{"n_layer": 13, "d_model": 192, "n_head": 9, "n_kv_head": 9, "head_dim": 32, "d_mlp": 768, "vocab_size": 4434, "activation": "gelu", "norm": "layernorm", "norm_place": "pre", "norm_eps": 1e-06, "positions": "rope", "rope_base": 10000.0, "rope_fraction": 0.25, "qk_norm": false, "attn_scale": 0.177, "bias": "all", "tie_embeddings": false, "parallel_block": true, "extras": ["capped logits"], "init": "uniform", "init_std_qkv": 0.0545, "init_std_o": 0.0, "init_std_up": 0.0545, "init_std_down": 0.0, "optimizer": "soap_variant", "lr": 0.00597, "beta1": 0.95, "beta2": 0.98, "weight_decay": 0.05, "lr_head": 0.00879, "grad_clip": 2.0, "warmup_steps": 200, "schedule": "wsd", "decay_fraction": 0.3, "decay_shape": "linear", "final_lr_fraction": 0.0, "batch_tokens": 32768, "seq_len": 128, "doc_mask": true, "train_tokens": 148100000, "steps": 4520, "dataset": "wikipedia_en"}
Each number is 500 + 25 x the weight over the matrix's rms, rounded and kept within 0 to 999. Layers, rows and columns count from 0. Numbers have three digits each.

# layer 4 MLP up, 768x192, rms 0.289, rows 414-486, columns 0-95
474470505502508510512505544503496503470509507535530519489518505540504537473469502502527507502559469524461529511516540504496491489511528493509497464465500476526534555509509478496480519486510523497523475504439497483473435488451486528521468576489493490517458533508500508531486506525498481483
515510485511539497480516453497484509528478526517495550470495553485487517542511502493494452524513467491493546506480472509512514535430519502516506493514513503468525511483463510461529500518504527462476471481553535507464548485485535536432466493510529484517489475560485453478499467555482497570
566549483511510480484489524504504498497501518480496497488535560484537529488486515518512509501493522481542445532524536521509533518468505474444497554514509465487487536518484521486566487493558484517478503465520503522492506540450515517515515462479442498444515516490473487565497503498516523522
497477513511489477510531517481487456478471486545504491480450500478507536509467553524491482509467531532483503479471487470512460506481478527558525515501511496520452531495534479527464491515476509534497449521519509507516496459538509531551494508516460551504465486514508491462568493497469477469
498471516511490460505498477520481512454471523506474458514478439484496560523520525490507498522493496543513499507541520512506537512483477482493479530476430477497525496498472485507549494528504525545506495523479498507487491496464504484569495490503523521546551497463464501522505515502509528485
507462476469525471514500523515488486516505478508504495512496481520531492512495518499496439448507499560501495519490492511451544481491528525506466548527499494482507531445507464483488479428497500491492489498489516494495539511446517530478515505482484513512498545482490529517499528537534491464
493483483456532536475509507481491501476493529504466522512508491487545497550509500532548529525487441493540500480486461472487468473506532489498470497530506488469487489511454534534499480539478489520501527563506503531513496486519520536499522512491477526517499532507519505524501509505533501480
511536507529505518489524535495460501473488487487478507466488514470493506543493502506494499533497479500548516453490485498452484514492487498494496475505454504497499499530503497516481506476490510517485528484489497468476498494500501509490494535502487504498498515478503508491500506495531502514
504448524505491515527526492469508497526485491503540554522499519513526532541507490507495479487503485473506489494510462483517500473519519499510542490497508498522468513499535497507476485494504483474487541511484552521476504512483533490505557501498522486504521518471506503429501490534526458509
505457528536524493527534540536495497502557497535496502488456489531466501485488479474499510503481531494510510514467495459499463504533500503549501499540523524483511502544477505510513517483544505517539490522493516469474492495494502453506519520456505518523514509466476497462506498480487480534
487497514516512513499519485510478489482537524490489485480517555530501520507518461483496518515561475480521521515478504530488458484482466504506499546520457506508475520502499531507523470489486476547497513542514494499458489476471519525519494488502490511505492525544582496494534517450472467481
509470497491513535457492490468479508436484466523498522524448492499470534465511483491449486524550520500448524502512495488475464469522495549527517501521485472482563520467512508552509486503457504510492513509546487474469498500504460497511542485514515462494506494538541448486527503472464472514
493515487531441496489522460472508479527518535489515498500498459541488521501493507514486484566470497533472497510485508483493514512466466466494559538480545508521492504519525519543504478526517509508475516508478448512490501517431487503525535474509491494545498494491485515496525548479517448476
500466484509500506483507499484468470490485512500506513537497515499519499474494460504468482503460456529483509487451471504461509460526492516504473509493498497494572514470509460518498480520517485573461523515525558525478449498478498500530532495533528516485506532477518459464502495488477528507
519502513512532501544530458502499512499535478445500514503502539483524496540530492464483507529525496564455545509507543482523500496502505515515471512488497476461518509489555502546489540501463538511488521517469481509442495480520509519485514493489501506526494518494494502480475524458506485488
504555459502495506520478538541527529507507485493537516541595450520494488485485519504513514495508493515498472471514505504456476481497509497518503511466509517526501521486487547482507509531581467539489525518486506524504505486474510485568552533523560501468519468489521483496506497552452482514
500509489496494480532474494480503473500514521510518506500503519497527509476488504523475495495551538559483502484474504515520540450529506459471490476497508447441516509492519502486494567510485490471504516517479513522462507526477492545454506517431488463507532473496511483517469492437498469519
519504509512501493469483469533486490493447488463502507568494501508515522529467502505446462471512462510506581521503487539512510526513519571496468477514478473493483496534475480498495508498465527510439494502501506509528485495469514525473504487446508519475488497525500486477442481511483543489
520515445544510483420508444447483508558462480537498530495465507475542494511523474535499521520526574465477501527501488519510492461509483473463525472514536517530510532486502521528509517593503465505522474500502501493509489479518504490524519511479537518477467538489482487507474478534480504519
507490505503524434526516486486544501466493488478478523475483478520525519501516533485503492499478526478480566500458538481501484494459518481521509518490478448480524522530503512512501511518478473506480494517509450511516459461476498507533473511489513499514508466490492493495481496485480469497
496526520522490477496471489522537508513542514523482504491488529469528494487500499516500466510507504507510512475485516529507496454539505484496515513460580526466475500523529493475523466468567469491515491447526490507526532450482489471518513511517513524500500493509446542502513515527498516468
519520528540521531545487506465472467510523482513506494527484494459517549488459467523502504513542505514457523514493492471552460457524483464509504496488464481488516485476500508489535533518493462453528509468478509509526489481499476499517544503477513469511505536508548464492518494501518515489
501504495490509504505495506450496509528502511502480480529501467506540512545517458536467495550559524504485467525531485500525495539492462528499490491488489485510548496469477537490479488488538523527534532517489492504492584492495519527536517499513488488503482530509471532545495514499500507417
493464463507524563493510484502492485499506477493472504471490483429479530542488503509516493525482531546481534474502524500478460467526492526491534495517514483484522487520536484530498512522495490481497486451499492521491482489500482490548500518513505466490496507517482493490529535483434519497
503542518446502521510501512503461494465507495540565539519501499490467478536473502494514562495519523476440469520482546517478517545469520512492514529490516508492482527483456502533502465521467513506532512502521489527486483473451532498516519473482492524491502527473500462473522501534483508513
487492476475496485545509510499459519489537518506498502503483500517469478482476488479498516496507506534501526472504532503481465537488527548536499457507506509487519495507548529501491505495549511462490474470520533541471494530498500498530496502516503544539490472512455537436492526455457534497
554484491489538510473519503489503505518468522522487489536530501532540519492469505520493511514536494489491513524480538489485505492490514493484485474484503447481539553467495485491519499519474534489484495491507446506500479507501508474494532513512507474466487528451496487461538496510497459556
476511533509489500502493487513485508481549484526525492526477501498460494512483497523519510521462510515477500466510446523496476514463480500526486513510481469537488510489484495496473537465437482519476511478498528530477472503491497524512489513518487505509528524509492489501463573506454480485
480503483504493548518487524486483525501526472520515503522544515516493488501489508510480452477478508503519512478508484493495466517517519491466489512482538457509446483488511491530493496484525529479488497510512485442535512534468525448482464471477460504518465535532524475507500513505499519498
521485579508523512451494531538482484527477485486519439515466532485495524504476517489508494488505510517479471552501492509534502463478434527466470486472530499521477482506490474507485484530536561485572459491477495494464481518486471496470533510518456488488502509530497531498491499511492538552
531520448491516527523518495492504495516481497504529471542499470498456522502490508523511496524506536476503521484515479495473452555472519504542545519483488507493477518467507537499482526527497487494485521499471498555518532502480507496529501458483471479479462535534494486487484466490521487490
516534486521513497535499516465573507508513500433544515497518435493543489520561482497561498516533503494475477471460514534519522473494460510499480526540455498441498525523502506510512445514499481488531536438481496463497523449485488520450499503492537520475511473529482523527441506493504493517
548523500504514478559510511490501494485510516512515498477518497479478455481501535527532537479534487496492495532506482517535510466507522530492479484517460489490482501477529518490484477478497437533498517494530471471452469480483529465489471503529499513474487521479461495542519517507461494481
522476485480516541493504497468511465502530544484501511489486485534497489464513516485497418525508499448501481532468538502467552542541517508489432517485501457512507541452487456498503549512508506507497484460479529530518523491510500516468510517495486506462511568539541487476467495533516461494
536517489512441502468516492491513501502537466482491486519465458517523462516536519516486569485498476508456496481500464471523495488468462508495529510467531509501529534500482474503516500527531492529471506451513510548503508534497497483495522495504497483500522549481472465464478497477513509519
492569467529488496512509442491472518499498499470486473495481508514486553481496521510504464490494485480480481512506524505495489475485526491505525497501531477523480542535521514457458500505434509485537513492490456507509503493500505534506542470512499518539512485524514498512489481511498522502
580521480505499529496516489546441512491583517481548466490491531483488537462456471476509490460492535544502477477522521503528517538488501495523508478482503464506503534500495495515471510474514506571529524506518514532466503476483469495525519476533484511507496503511562462466513530482489501484
534506453479510487488527457491520509524477528492517529513454514507461526528528515481500539555504477477497506506500509491473534483488472486488535487477471457497504506514515517494525492506512507497464503442497474496492529511513493483495473485500470513523548488473492493489478499456528492498
493478502479492487507526521525491494512517498483514486558521521549489514523488476491499531485504543501514527436551494484462533534464462461542526495475513510529513493494485453480511503497478503481451511482463452515509512438515443514558482451513510487500489525440509478516514522518512486513
511524536501526509499512482547497474507493515470516492469473505532506493485461518503504550521533507497568484489474520512504518513491498501487533510485532512485513532507524509522508488453465491503496470494452525535541486473517493498462526480493494489543519512480513480479466547484447478529
483478472490481521457521494526550517498483472509520531526498487474551531467492495522494432541516513497510482521479546541477466499487550519504503490529540482507535473460497501491487524518512480484507506491507500510506519473488522459497556470516514490471518496489499493508547533529483451478
531531494501497521507536461498493534506494480526549496487494520498495486507553496507495489490498498502530537500515514501537489468510467528482469502481489502481493514476502534516488449510508465480502477492480482490523491469494500451431489491487511508489487465445490496526466529491492545531
502524483521473516507522506471540500525484460496522517505508445504469486531495522506473464451495498563465520464451490480465482507521513516524507505520494441484525505518549475539502495532500476506481508471507560508525517516488515511492511501501524474507476513473521524526499472495483532464
505531490522468534520502477480508497477496501515510452489490519484521513489527515481447473445460514517495474474458469484548519494502455468476550458552510520530562502428495462533461508469485459499536499477523462513491522472509471509497549520530513525471481510448551446433522491504528493485
497498479539506508510507531473494495504523471519504504455532491480510494452496474475505521431515480544518498490464462482507466481501499493498483506495506503531495439493447504519468484487526526496520521497475503525484508500497460488517502512489518533469455483507476515546431515497480496510
534510540507466504461506482506516501591470578482482493544474454472488482526464469484510528492523507529445500481531505540513514516476482507548534502535518497516485467495550475445494516545469473520478529479515490509484505438502508500474484500493488504502494475484452469514482484516486517514
495520506514541478475404532480499488540549507545528503491512426493513514528485522489458498464515514441514483508531502494481541519521531512508495504444492490479511455494501521475469496539487532499525507521551516497471482483476511508513521492544544477528494477495470517504508514493512517519
506522522516488492513532485535451529479472493452478483517493520495528479501501551472496475525473578478498472531470557512483499550515467475513492492566455481508550524469493497451491493510495447519496500515527536510479499507502501470497513502517529517467504536518484492483454503450487505503
514546513511494433490528482497539508462492496499476500473494510482499497488491499514496511524471532468480507494483511526507518537459484486527465495502470506502510531497463484497481492524480496481495493486498560515483525482476497457493482539502486517505486478474496470503524468518512542489
483505526497506472525499500471491496489499479508501515504520502495496509485476483495508515515483508522506536531512494490527521525472453506503498524492554543473496543496488527501510488500492501510516489482486479511507460539494469470414493522458479506514484510481507489507516480477488491494
507510471511494460494475464529544487511460463517451502473492465489483549496517512521480507497537557457508481495514480497508521491501499456491492500530520524503547470529509520514505492510510506490488467530500523508526515516507521505501521547499562483481500541520479553472505546462518503511
460516483501521534571516515496502503490516496467496467458513472529508562498530451513518529488547508492532490469508505514488523500468517503497515425553503480471481527530528496540486499483450444526492518495496479469521494463519485483481567529490530507539475511488506560515520519472497480484
465494471492469436464541484511521515499522486505470535529500460538535521492466476533494536564495537501566482536450475485546531483470490484497466514444518472498490477500507507547523490502495561496445472503485485507466515505496525492540487499476512472507491504451480545485504540468498501506
469538556444544496501519519475480504486487513524489503554501488519552496521483520510481483488525474528515539537481484518502483474481499519531472522504487515491499489498491480523546531548502500453472450532496483492487526501440490491481539472492480500485533497455515517503499502540507498473
510543517501520526495436507485513480500493455480501487524492516498531509534493477497505515495442473511521489501487517562480526492484531499524498529520479489448510533508516480466491504460493489493487537473529493447512519509481483475490481520491470528522523538482507481528518483510497557509
496467518521501464484485451518515502513538525523486494476501516490525482488520445491448524526499501502506535500466512490507486536479517506540515525482477474527520470492518538488521481525518465539497513486470525495447508547508505508501522480511477533502517470464552524512468528495501479547
548478488497522455523516551490555498500504508517498486514516542490509516514481492501524445515482501495482498513498499519520508485512465473488521508525528430498490519516537496500457499505511467491532476493478500514512516480499479473478510508500514465515506526565534492505526476503461530472
526477467478469558551533490486483507488530464467496501519495485527489519482507536504511523517513477582527497522499503515513461485501486508466524543455526515483510510415492470511521502487499480491516483525462495476473510537484510518476468477555455489509472508478507507499481531528493499484
515492496517484511513511532489462526492469550537533498495486490473513492502473515539527515529478518483473520440480491494487520528520534501508532488499532476490486461493491468441478567514534509480483454490485525482525520481475483480502480508515536490556511530465526484476518458509471503522
514524495546548500532453545474527479539515532478497523587496500478485529526495446535460556516534490507509484478505462502452485514473482465491505524541492485502478550501548505534492496499523524505486527482497495508486449504490499483455523422509483458496515484471499539540497466504467481495
501479481523508545497504507491504445520443484531468538490515542514524508494526517544468535521504513489431508548517474528510533500524488464494524504512447501476508543461478480507481466498505483465498519506504486492528483491492484519478568520513450459563511472499568497482500468489485488502
517521495510484491482462474510505494546525528493521518460532504480479509533455464535516440504502476495506529485458484510513517521499495474525490504492479542529468522481502506492568531536525445502450489494517558529518503509488498477524468476502513517533493502497487487513474505486527487515
511521461547544492500513464508526513497496499513522521517511555513505550467499477493519481482481526435530476509449507519481504430492472540496517482483536470512491414436489513486485423513497508542488516481511540470495517488492537493524459489485501494514502481434495513483488525498526457502
477544492526488500514487514484507547522498497494553489509505494496523475482477536483496485497549543521501502488540492504524475501480467474505526493494507511518502514481510464484468509525511467520489460523502485480464514500500493508501498473484509496511496485504511518476553500503483518501
529499489489504496485488547478458525532514490461535533512519486500498475514500452520496504503493521522498509480541542497480525486492499491482489489456457592536537500490448532519453508571543554478466516509445506469512501533504512466498527483512513517515523503488505485514489523537463504457
487486471497482475482500470480524499528518507543485477514492530468477537523488478489492478523485529525478519452489512497519528438516466540493467514509478488501525476496512511493533496501529504512485502515495502482485505500462507506502481514510516525517504464510515503501487502461452483464
502508540528501485490482522502542515505476461460467522477510469504482491508526495528480504478492495467499501472462487510541508519526497511555479515519468487511482472488482478474526516550490489509521510451495493498487466534499458438526452533486509497524513541490502507492507507530505503514
497524489509514481473475495502515466506479497492540497495488509496537479468476485506475503459515507501497533521498482504493525494526499538467511462541495463471448467510496524502512507448490498511495469494496465479473533489515485493483537444440509517446509551469505496480502494468508504515
465526491473481534528500475533489511499486487438503499536519488539480506503561494509446461515546496479470524520470493541502490470505521513525532496525502518512480525483504527492499477481528464531506539463482489530466509449480483493474495494485511470461481524517503497509524488494489467507
470497506522504492523487484502522494530482462529517490503485528509491516487508483486537494494513509456484489528477519499520540496485502549541519509484516491514531490457519566486488496522453531490487503495510440522469488479472490486523499503433492572491537532510483531472481475487522500510
489483461513510535444483553506525463510502499515495470525461499502500460443492516487454522512536514493465490473562470471501515486508552495492505487515519536498499530504474506518477516467497465523487511513520500485493520494496478496476536492528490492489523504515474444518515550528488456534
460500478508507492513474495445490510483502520475524510478499546519547490484520479460522459495477498506494533514519508471490477506506507484523490464506489512513503461477500491507490486503537475487502498501494501551528552465475515509545514508495489494503462498468503521488527474458446509525
497532528513479507538495510480474498485537522478483481488527464489491497497512524520554485489517485497533516444525497516428499510473491433548497473496507490477451501487526507519496454522510470471489546508490527530505482504446480496439543478498505485505457512497494500487516501491498552523
# layer 4 MLP down (transposed), 768x192, rms 0.285, rows 414-485, columns 0-95
519492526495481505489514499542486478490510517492525495481475482479521499539513517507502476500518466495486526520509484555486495521489521541511508483514512496520494505546494494528482510468519427447499486472547510469504532472483512465483521536529524526510514461510520478507491505449548540502
523544495475463513473525494493486515529509480480494515476550516519488502468484495539461492492487534499486526512536534524489516510455501487484506487477452494489513520485507531517504550531515513509448478559542530519566513526520502486499486476504478530515490562468522498508525560523465527469
521489512473512498510547465494517519467480522455465546491501531506526466518488485515504463464484500480524492535500499551505488507497563510518485579517501511474525505550483507523490488520507484508489480496483493529546462559483524501493516469490513500513469488506480465505507480479504502421
473483476486510499530474497582494498497514444494472537516524466495526472543519517516531521498499543527476530483460470515504477521521562506551507522441539509481474514474488521478545524512458486523546480506495520492514470508515536495512485462533480492528499479493478489474485505526512495491
483481493489496512501471491507495526482494439457495527490480506529521481480506494534499505505509468519492481462499468509478521512477511483491514493471479481461490457441520499470526553540506511479510500535525484503536475531481483455544478446493507512480523534516447481467450508513482532540
524546520510500462507472539500519524464472515504448516497526490548501477495483513516518489515531507526513527489472505478493488497541459493484502500450467497479514577469542507465507487488471500512496474505491482509495492529480516474484491456500516498510442487513532488493474498526486503514
471503515509497520533501517492483533476548451495515535457521488532489464498498530522495516531488490485467478516516526512489537512485511504499516511478506498496518462515496518496502474543519512502510461466478494474485476487487501467540520452497537483509555470529491491479491459456491523471
510512516530506547486512495524468463488548499522493489492514499480544497493476482514508479503516463472497498513502452470512486491463461538465535493501499506520511510485509502516511516484478481537470471505472477529470522469492478524470486502474509489511533511481507534492524485494511459518
463504485538466488508490500476487471484453521506513530528533463496487527552511484497493439519490493475479485478506561519524543466507486506538494494492520551491458464495532483493488486472556472494520514491515491523472476504516513472500531451489496522486537484500517510471526472511534477536
517535491542489499516502490488481499512515506506461492511503502509531478477478520485486505459505523482515501496443458470519467485514479504474479518505512514509507519504517534512517493523508515483509512476490548466487505506503526482498462551506497450488525480516489520487519481475517498503
480529533477531511496501491510475512484516477488526516476507473487489474538521515550494458493441523449501489488504501484519502518510494470529528533503501496498449508512521478490504508544519491519495500509513505520500486521494479521484511516504544505470580457511433504512492509489537505537
511505507492498493481502501541529486514465523509516501459509478489516504491486526522475518527501521514566472529524465489493502529446496467446488533518496502522497498561516460506486522517460483503494543526531474492509490536523459498474501527539464510474486482539468495486484472502489537506
530493461556507508486494530493485485525516549517512485447520494543467512487509516501482497516466494456499486506526465464528493470478518520472563497505489486507524525559514516552514523526506518505511541503517495518522502514538489462513515493519483519495483475508510520484504503497534463497
466506542476487526534463497528481495512495485538523488530485492511522532553502516535484485450514506551504478507476531478533475527522513499483516496505464522530513469555529494495487483484498458495521473532487451492497506495488515468513535454491471504486464470484486501497517490526491500481
482485531528507480515472523428515522558476490488532551515489498490503540530503532484489531505477550557507494513464491497546499485496493506527423533505503456539475510475512511486490501488539493551497509533519472467499526507502510516504482518466501515519481497496475496482515512485478457506
480513504498478479510474506520527539424507438531492493527528501495489526521515517495495521490516464468471508493496514503503503484539494518525488524495494479493512496505460479523540444470440511473494462525493507490505575468508498484507488472487456491532512450489554487527473512458488529488
532509483527515502506477532467527491534517511455509536552525448501534470449504536494521486521481487466495470505441460512468512492509521480483523549531468541527463485528506476488498477483505501468485518463479465491577502495525519527519520492504507486476520470500495515488505453500454540545
500500523486539506510501484489544538446474514471524476522516509463520530499493503451475480517496508500485523497453511511545529490524479538515525515436489467498516530560496498498489514512471472527452515514522458504485533514479473510528509520476468498463521552509506430516463525466496500545
498496442466520493507473477499474483507505520519490468538474520530518493492466501520478516472519547497567438495499502502553472511528454499533552473522508490512467513555514537477517496443514513508499516557489486511544484489441520442513539515524471492555474505501528470506572501476477523546
469478529487498496467526483512500514513469489511529482474510517481493489516458534491518527492496479504493479466499479488512473537496515498421553497482470486486520517484540475530517486507511484482512485474515484488483495472526479505485501516565515485482468490533500473471525508537505533460
470480528526548443529541485498509470498510449484500487492489511486505497509465511517525463486488490463469483495465514484516437471517496499547527535514493501472508459439454457496553446506486490479528520516495495489488510486520457501496494495522487503459514498495514507480478505473540556542
501523444508461487447531495532489527507531474518458516492562500495510489473509475481472481509508484524508510473476488506468494480499482508532505510489508541527464506427485493509512522487498521476488519477508483511448503500510482493454494491488528517490504467490507498511449482557516521483
498488507496529508505507479466512486476510530554488511425456465536490486536465478517482483498466480497497467506486488462493491486540465497530502512529524532468481488528438474499510460448487544522485557502531487583526500486483477496532541504510537517506467493537479496525517530544481485471
514450509499545507505516534494505510540488498532544489481492515529519463476506491489507488446493487490509499474477502508534514498476490522488451517496528527492506523426526509471513483478477507503511507498504487506501513463490501497519520463489491477496518532495539505493526507506486486481
498524504512511479521564473499478517528508529513501502508519509459526493456531541456470481534495508506459529511480521537491527502525498521494477511509492487505506510480456517532445531506534467534499479496475523520517481495503487474495502504468514524483510510522528495549533478499517486477
534481518553464480496508543502446466488502503483527474519500515532504489479483489451464501514498524512458500468544493500521510496504528481523486512511516487530506511491463523520491512449518536495532534533502526517518502477496496506516528525523483472475483478466476512486515483461520582542
481531543517507506505487479536502455513517507486555505481540525426500544506509472467483543526476468485519481458466510440506528483514520506426522544507484530517525511478486512524482472473529530493532513518497523540531540504507477504517503565528544465503504483487482503550487520461501485504
499513448516513484486518487484474505521502499479496531517504508476507524476487513495500509528490489485487461520537516480556510480535472461506544532486481521524526465472504486469522527528498516518476483496526535500459518492535514526455504510505501481497523443523501466526493518513498461477
499507500488521490523535513498488535501537474525462465473490473490498537488521486499491523503486480544537496538524446486485454507508548499528503496513492490495483476440503492504532531490438487498526491492496504514492525543492478509480511490509537493497494505508489483511499497516525524499
503511562489492503544528475501507490480459474445498485444507496493515537474511503544491505493465464482472549550537478461522498483530482498509527516524477499471540473494493498491530498491509491502451485509520502486474503494489527530497512511514536524496511490451518482542536533523567456500
520523512502504511496500548429514483484508510513503486533490478530529502485508501485562486490513519482533528471501527504531567555516495504509499431487467512470475451505514489532537500509497552471490446488464512509488525504483499489491490491486539526472488515510498500519464527511533505466
472529487503505530503503537498506502522516513457501496497555515474531514494505484444537525508522505530492512469510474535539502486480515462491494512491483456454508542590544475509484524529476503512502545523467515449462536487500466503456539514525514537534527537511487481468510456492541509502
490517465481542502534531544477462498490500516507471485500486510484490546513510475506535492485500496507495512498498455548473496511547456532482480519492535527523487501567500559505473547487477485499528483538495518488480475517496535471520507479475524513526467507520466450517468493513525491504
471492466477528497537513504500487494488519466444489498501564513454474504534511502468567519490537474516480555450531532513500499520469474502504473458522504515526486505415468502501487524505498489546479469492539514454485511479520512502532477481517517523503504489496487473501510493539507538485
502502488490464487457501511507498514480534517499495466504503542511515464509503499504482525467502492493473496475522529518498438516434518514526530510504497471469508481550487479518498470493508498478471491511501457470408524490432528451531466513519494535513511492477486517513493509494500487546
493486499498468482502498509488516472524461466505504469462463506469510457500491511512507477493522497516500498508500540509527516465523551547479486502503462495498483483515501487542487496524520512460503474536529513535485498516509491521519490482469512475499450504512513522477476506546477535518
448461487490494505526523473508478504484466497524492483535551505502514500525516451548475495487524513504487511519556500477500473490482504509491490549502502535448502476429482502490474509507510485468507503454487476506521500523518535500492511485490504458480529521506517503598514472525524519513
521507505482508519512487496523477501483454501514486506509504476523542493516507506483448506512511557494476494517501555513509500491559477506505490508467494465521506454537509483534529490569477486508513509443520488492436517489484489483471521497512523493500508510491484509522483491475529485531
510494528491522495521476496494479536527518465469481517475481499547522466535501482503487464501495489450490455498539487532497474525521489472508592529536499501504472464483505509487481527520408550501505539472513510503455494541505451495475505495483518488464513563483493481525513524561518516543
446473480484486481494482478509491530468484487520487498487502505469493530534471477511469503533518528463498492491469479448540475518532509478498517520505519467490441421454472506457499498472493470496502538507523490499513488473510488552507501499509488510490526496474502484511524502483503539568
469531505511492473479512502493496480468527482502501560512479500497486479534514490524512499489479507489554508517467492525478463509523515514479516495471483492542481494509470544484497526495512472506499514523486511498512457490512509500532503528511434508497551548495511489499506510476501482459
465503525463478473468464562489480509504504491505486449457514530497510455527476513510508508513511451515508499485499483520491543439519517461521491502541517483503493506509514522475529532511484488519518490480543491536560451507546527520491496476501500476511473515499533515501505511510486490519
534501506528492495517504484505497536503497467487501523493514512450542521479529496550515519461496514537428445496513486456496548512476511504519495546546496520512517496465498470545559515507457498467452482502495517462503514528498497532501524472519492480492478470525497510490492552477500505475
476483454492510542491482493455476483463475476532499411474494503510481497496517499455472478480483553441515504495464502476504536528484457497448487500505492476510512496470507479518493495478480467527538527466537502505453545504476470495494486510510484544491479525494544423464501496476513488514
514514488481488496528479488488520498518525530518506486470472506506451497504538492470483462472495520524505488471466526505476479434463471486515480446468518509496503527539458501494480514479533508524500512512473490484476508515495528496503488522512503503510515492491522464502504495504469433447
509522494525447511490509468522524496506465535480533565566538503502472492502464508499521461504499477488519529507454529516517509505490533523519509466475511423533508484585514502494500519479520509495479492476562500512444530478478511493552489523497517483555484484524523513544518481469473472461
484461468496509469489516496499499470516502464484503525486509516522464484491533530498504513487478542510478481505477481490543497535501473472489514511495501478446491455429505480502479446543461455479471498468483525515474500422499488520536526529484477508498496507496513487545524515507488507527
521521490531507504502571548539521493494484499469516498498487497491550525522492531478457492459494515490486460505492543449499471487478454467461479499516473485479487496474474499501519481518482525507506467492529506507500512464497504532471494469499452527490504453512518492499471528519465508523
498510556462491528471507501508526506552504500523502526525507498530500510489483513485474492489478506535462499497514498466519529489507506492510498503487513462496452454522526488541454465499506468495482465478502481512463497500470486492466493429514461506513491483506501500493491475471486531518
471514553482504477507511478490540497481506501485498496537570544558527528483485512520501469507546523487463506467507520493473466491508504523498484479490465512508453512465497495489511469480437528544528470498513486509510490494504507495466477503464485519473491482520526478507518501496487517493
486515496524493489539535497476460481476468519520532492519487522472522515480513460523533481474478449510501495500512527467528476495498536498454564526557453516528500492484493520523536542532472544489498503487494487488518494521512518495526506490481529483456431485485485481463464516528495467471
458494487501526546490492480516526496484484512507468467460479512509452490535520509522504463503499486517498496541500508498530501488476495493510478519541567468507492515525497469519511472460475502509537448504511503513448554447506470527504472513531512472490461518468467503471496507535507454496
518495514520493551529513528518493440524518521508501477490474492492504483499516513519512540503499461471462500499507504464494495467488506499492493489524496497582508494418513475446528543523491484477509475535502504504488486499493522503507498503482499519489475498492513478537457470528475516453
494528506530501482516524456500469475501486461513455484516497479442459462520489489492497525530479512491514516526497528516510520510507463500521505527504543462542459483493498541465535512491506525484466500511523500523524530527510454494506497516525456503437525510475514507467483531511575504526
489525477495474492509491556488499521475492488475537497507496504504521529518493485488491463473443474508532497499509507540491463464493520530524475519505551494526486527410496522502545493480502468535505510510525481509506480482507499533493479513503539506508511514511468511443506464527485496472
480499451530507505477504534474516512534521559537465504497502492500524461497511493521505498491528510508537496515504504460484459535454501497481471480506485492512466531489532528531493518518467541458491496517531504512485457519523508514495476544514482507447493513475526551505492468516494474472
532572485469501462495478488514510492489486536499525472559478466488484530533500464517494520435487478456521467504506557478546516478459554477505526498448497493493518506525524543546476506456501511517485456511533540523501514482536457500504512547460460504511478534511517508482522507565497519475
494505490502516446463463477499520550480500519524467490506504477492476510507466519494484507473496531503498477496474489496479494493542488517478465480514471456454477471482502511496520473508476488490463493468502513462508497471477513505515532528504568527483524526533522489506513503482495486491
514474491537519491521491501495514528530489490487490493514514518530511522518502501479517535517478502565436499511489489489494473521524438524484496511468482486515506490476478523484525495538486520530493502480475471510476520515497465493495506542502477501474469493462486464495471523486503515504
488456521512524481482491476513507518488474488541441545489528549526502436514478498542538509524525503553487487484464511509534539506549550492444509464460483501488542474487527495521507530503504487496504507489485493476528492489550536513532480483487543519472530515461507489507485452506497483523
483528476498532516510464518510484524502460502457546518519549507486508512503473473516508520474467470507514531495513477482470470488556454519466522521493495524517498504445451501523496472499521517489529485498474505520542501520481533507479480550497489510526509493527522524505444558512552495486
509467472534488509498497520491533494466471553457523456541492489530483506503482475502483463455512491519501547532550522498483516475530517486517497534519513495500520496526476490494518535479494488477556494528456532490481474507505498445481506509534519482511532506463514481498518516573480467565
492530492495545525489482443501477475525523533504526527470465542442473472525521495485518532529508512477518525491485462493515512471450461496536488525483534488461453472499487486490539447502567515545493513489529504501501512481509512480523447489525496486511486483532518507469543488476520497531
497495487483485509500480506519556500479460489497486498540493481523494514505502526467509490483469506492538551485504496541520444505452479499499493551516477518543521501414501519477514449509512525522475494513502480493516519502540478498514500505497520457520524494512527515538545478468483501467
487464537514550502537495464502502502476495541511441459467506489462488510504497547482525513508515537524517521519477433538536494508505516497514504565491508419461492489422566492494532528448466475528507463515556501504504479475490462485493460532484503479494471497511514474479501501481521528528
450499520512469494503499536530520528525490489502526516525490510460510488473504499486500501513510488531504454496511516465496491505479487494465517538530534509499446487467466510497487511490502498513500516527518499483504459488549512510485505498508466493559526488549476520477449511531535502481
520482476493512497470457489530479479492506478475521525475479490473482490510515544529502509559519522484508525501500522499449491537486566508502524455503530488577490453564488486492524465495476495485480534532505497521475518507450464539530505480580525512454486551506515482448477515442468532485
506510489525496569521508476481529501489504546484477514477498567514489482487525469494499512438522462531469521561492502546499489530507495530516488471550490525504469461486502523538510516494482506505537467466489485493444503547514502476497482435482499481500513515473479488539480501506495492469
488485515495498487472461503476486525486486465432543526481510475521506478468482548529467466477476504514512504535506483526519475492496490478490495542477520490458521485460486499515566466499493522468502473467535460553499521521492472515524501480474426493459501444488513474498487526538490485494
482466482465512506520498535515495475512504503546506483503522489528459504518500504492486493497502515511503515500523510469480479534506463501488511507509500496511522497428492470468530528495528500535475507499502498501492495491517499471530494524520515490494522481511490543478512486506472525501
534489497515490507469526499505475482492513520509491525496523470549472528521489495539454498481453495498476503468543478460473501505486511508460513463486502500492497519396520500497491543469500514487521520504495495506528491535512504487547516495520519507499532498552467475479512484478509497497
471494526504505484481499499496504503488468459501495534458524490554532487518477501533491465485513550540472524524513488461495499501493487439507545446535475504474500492518516508500463501461445496490516532484489516496539495499507459535467484503520520506487455514478467472488495470508477488486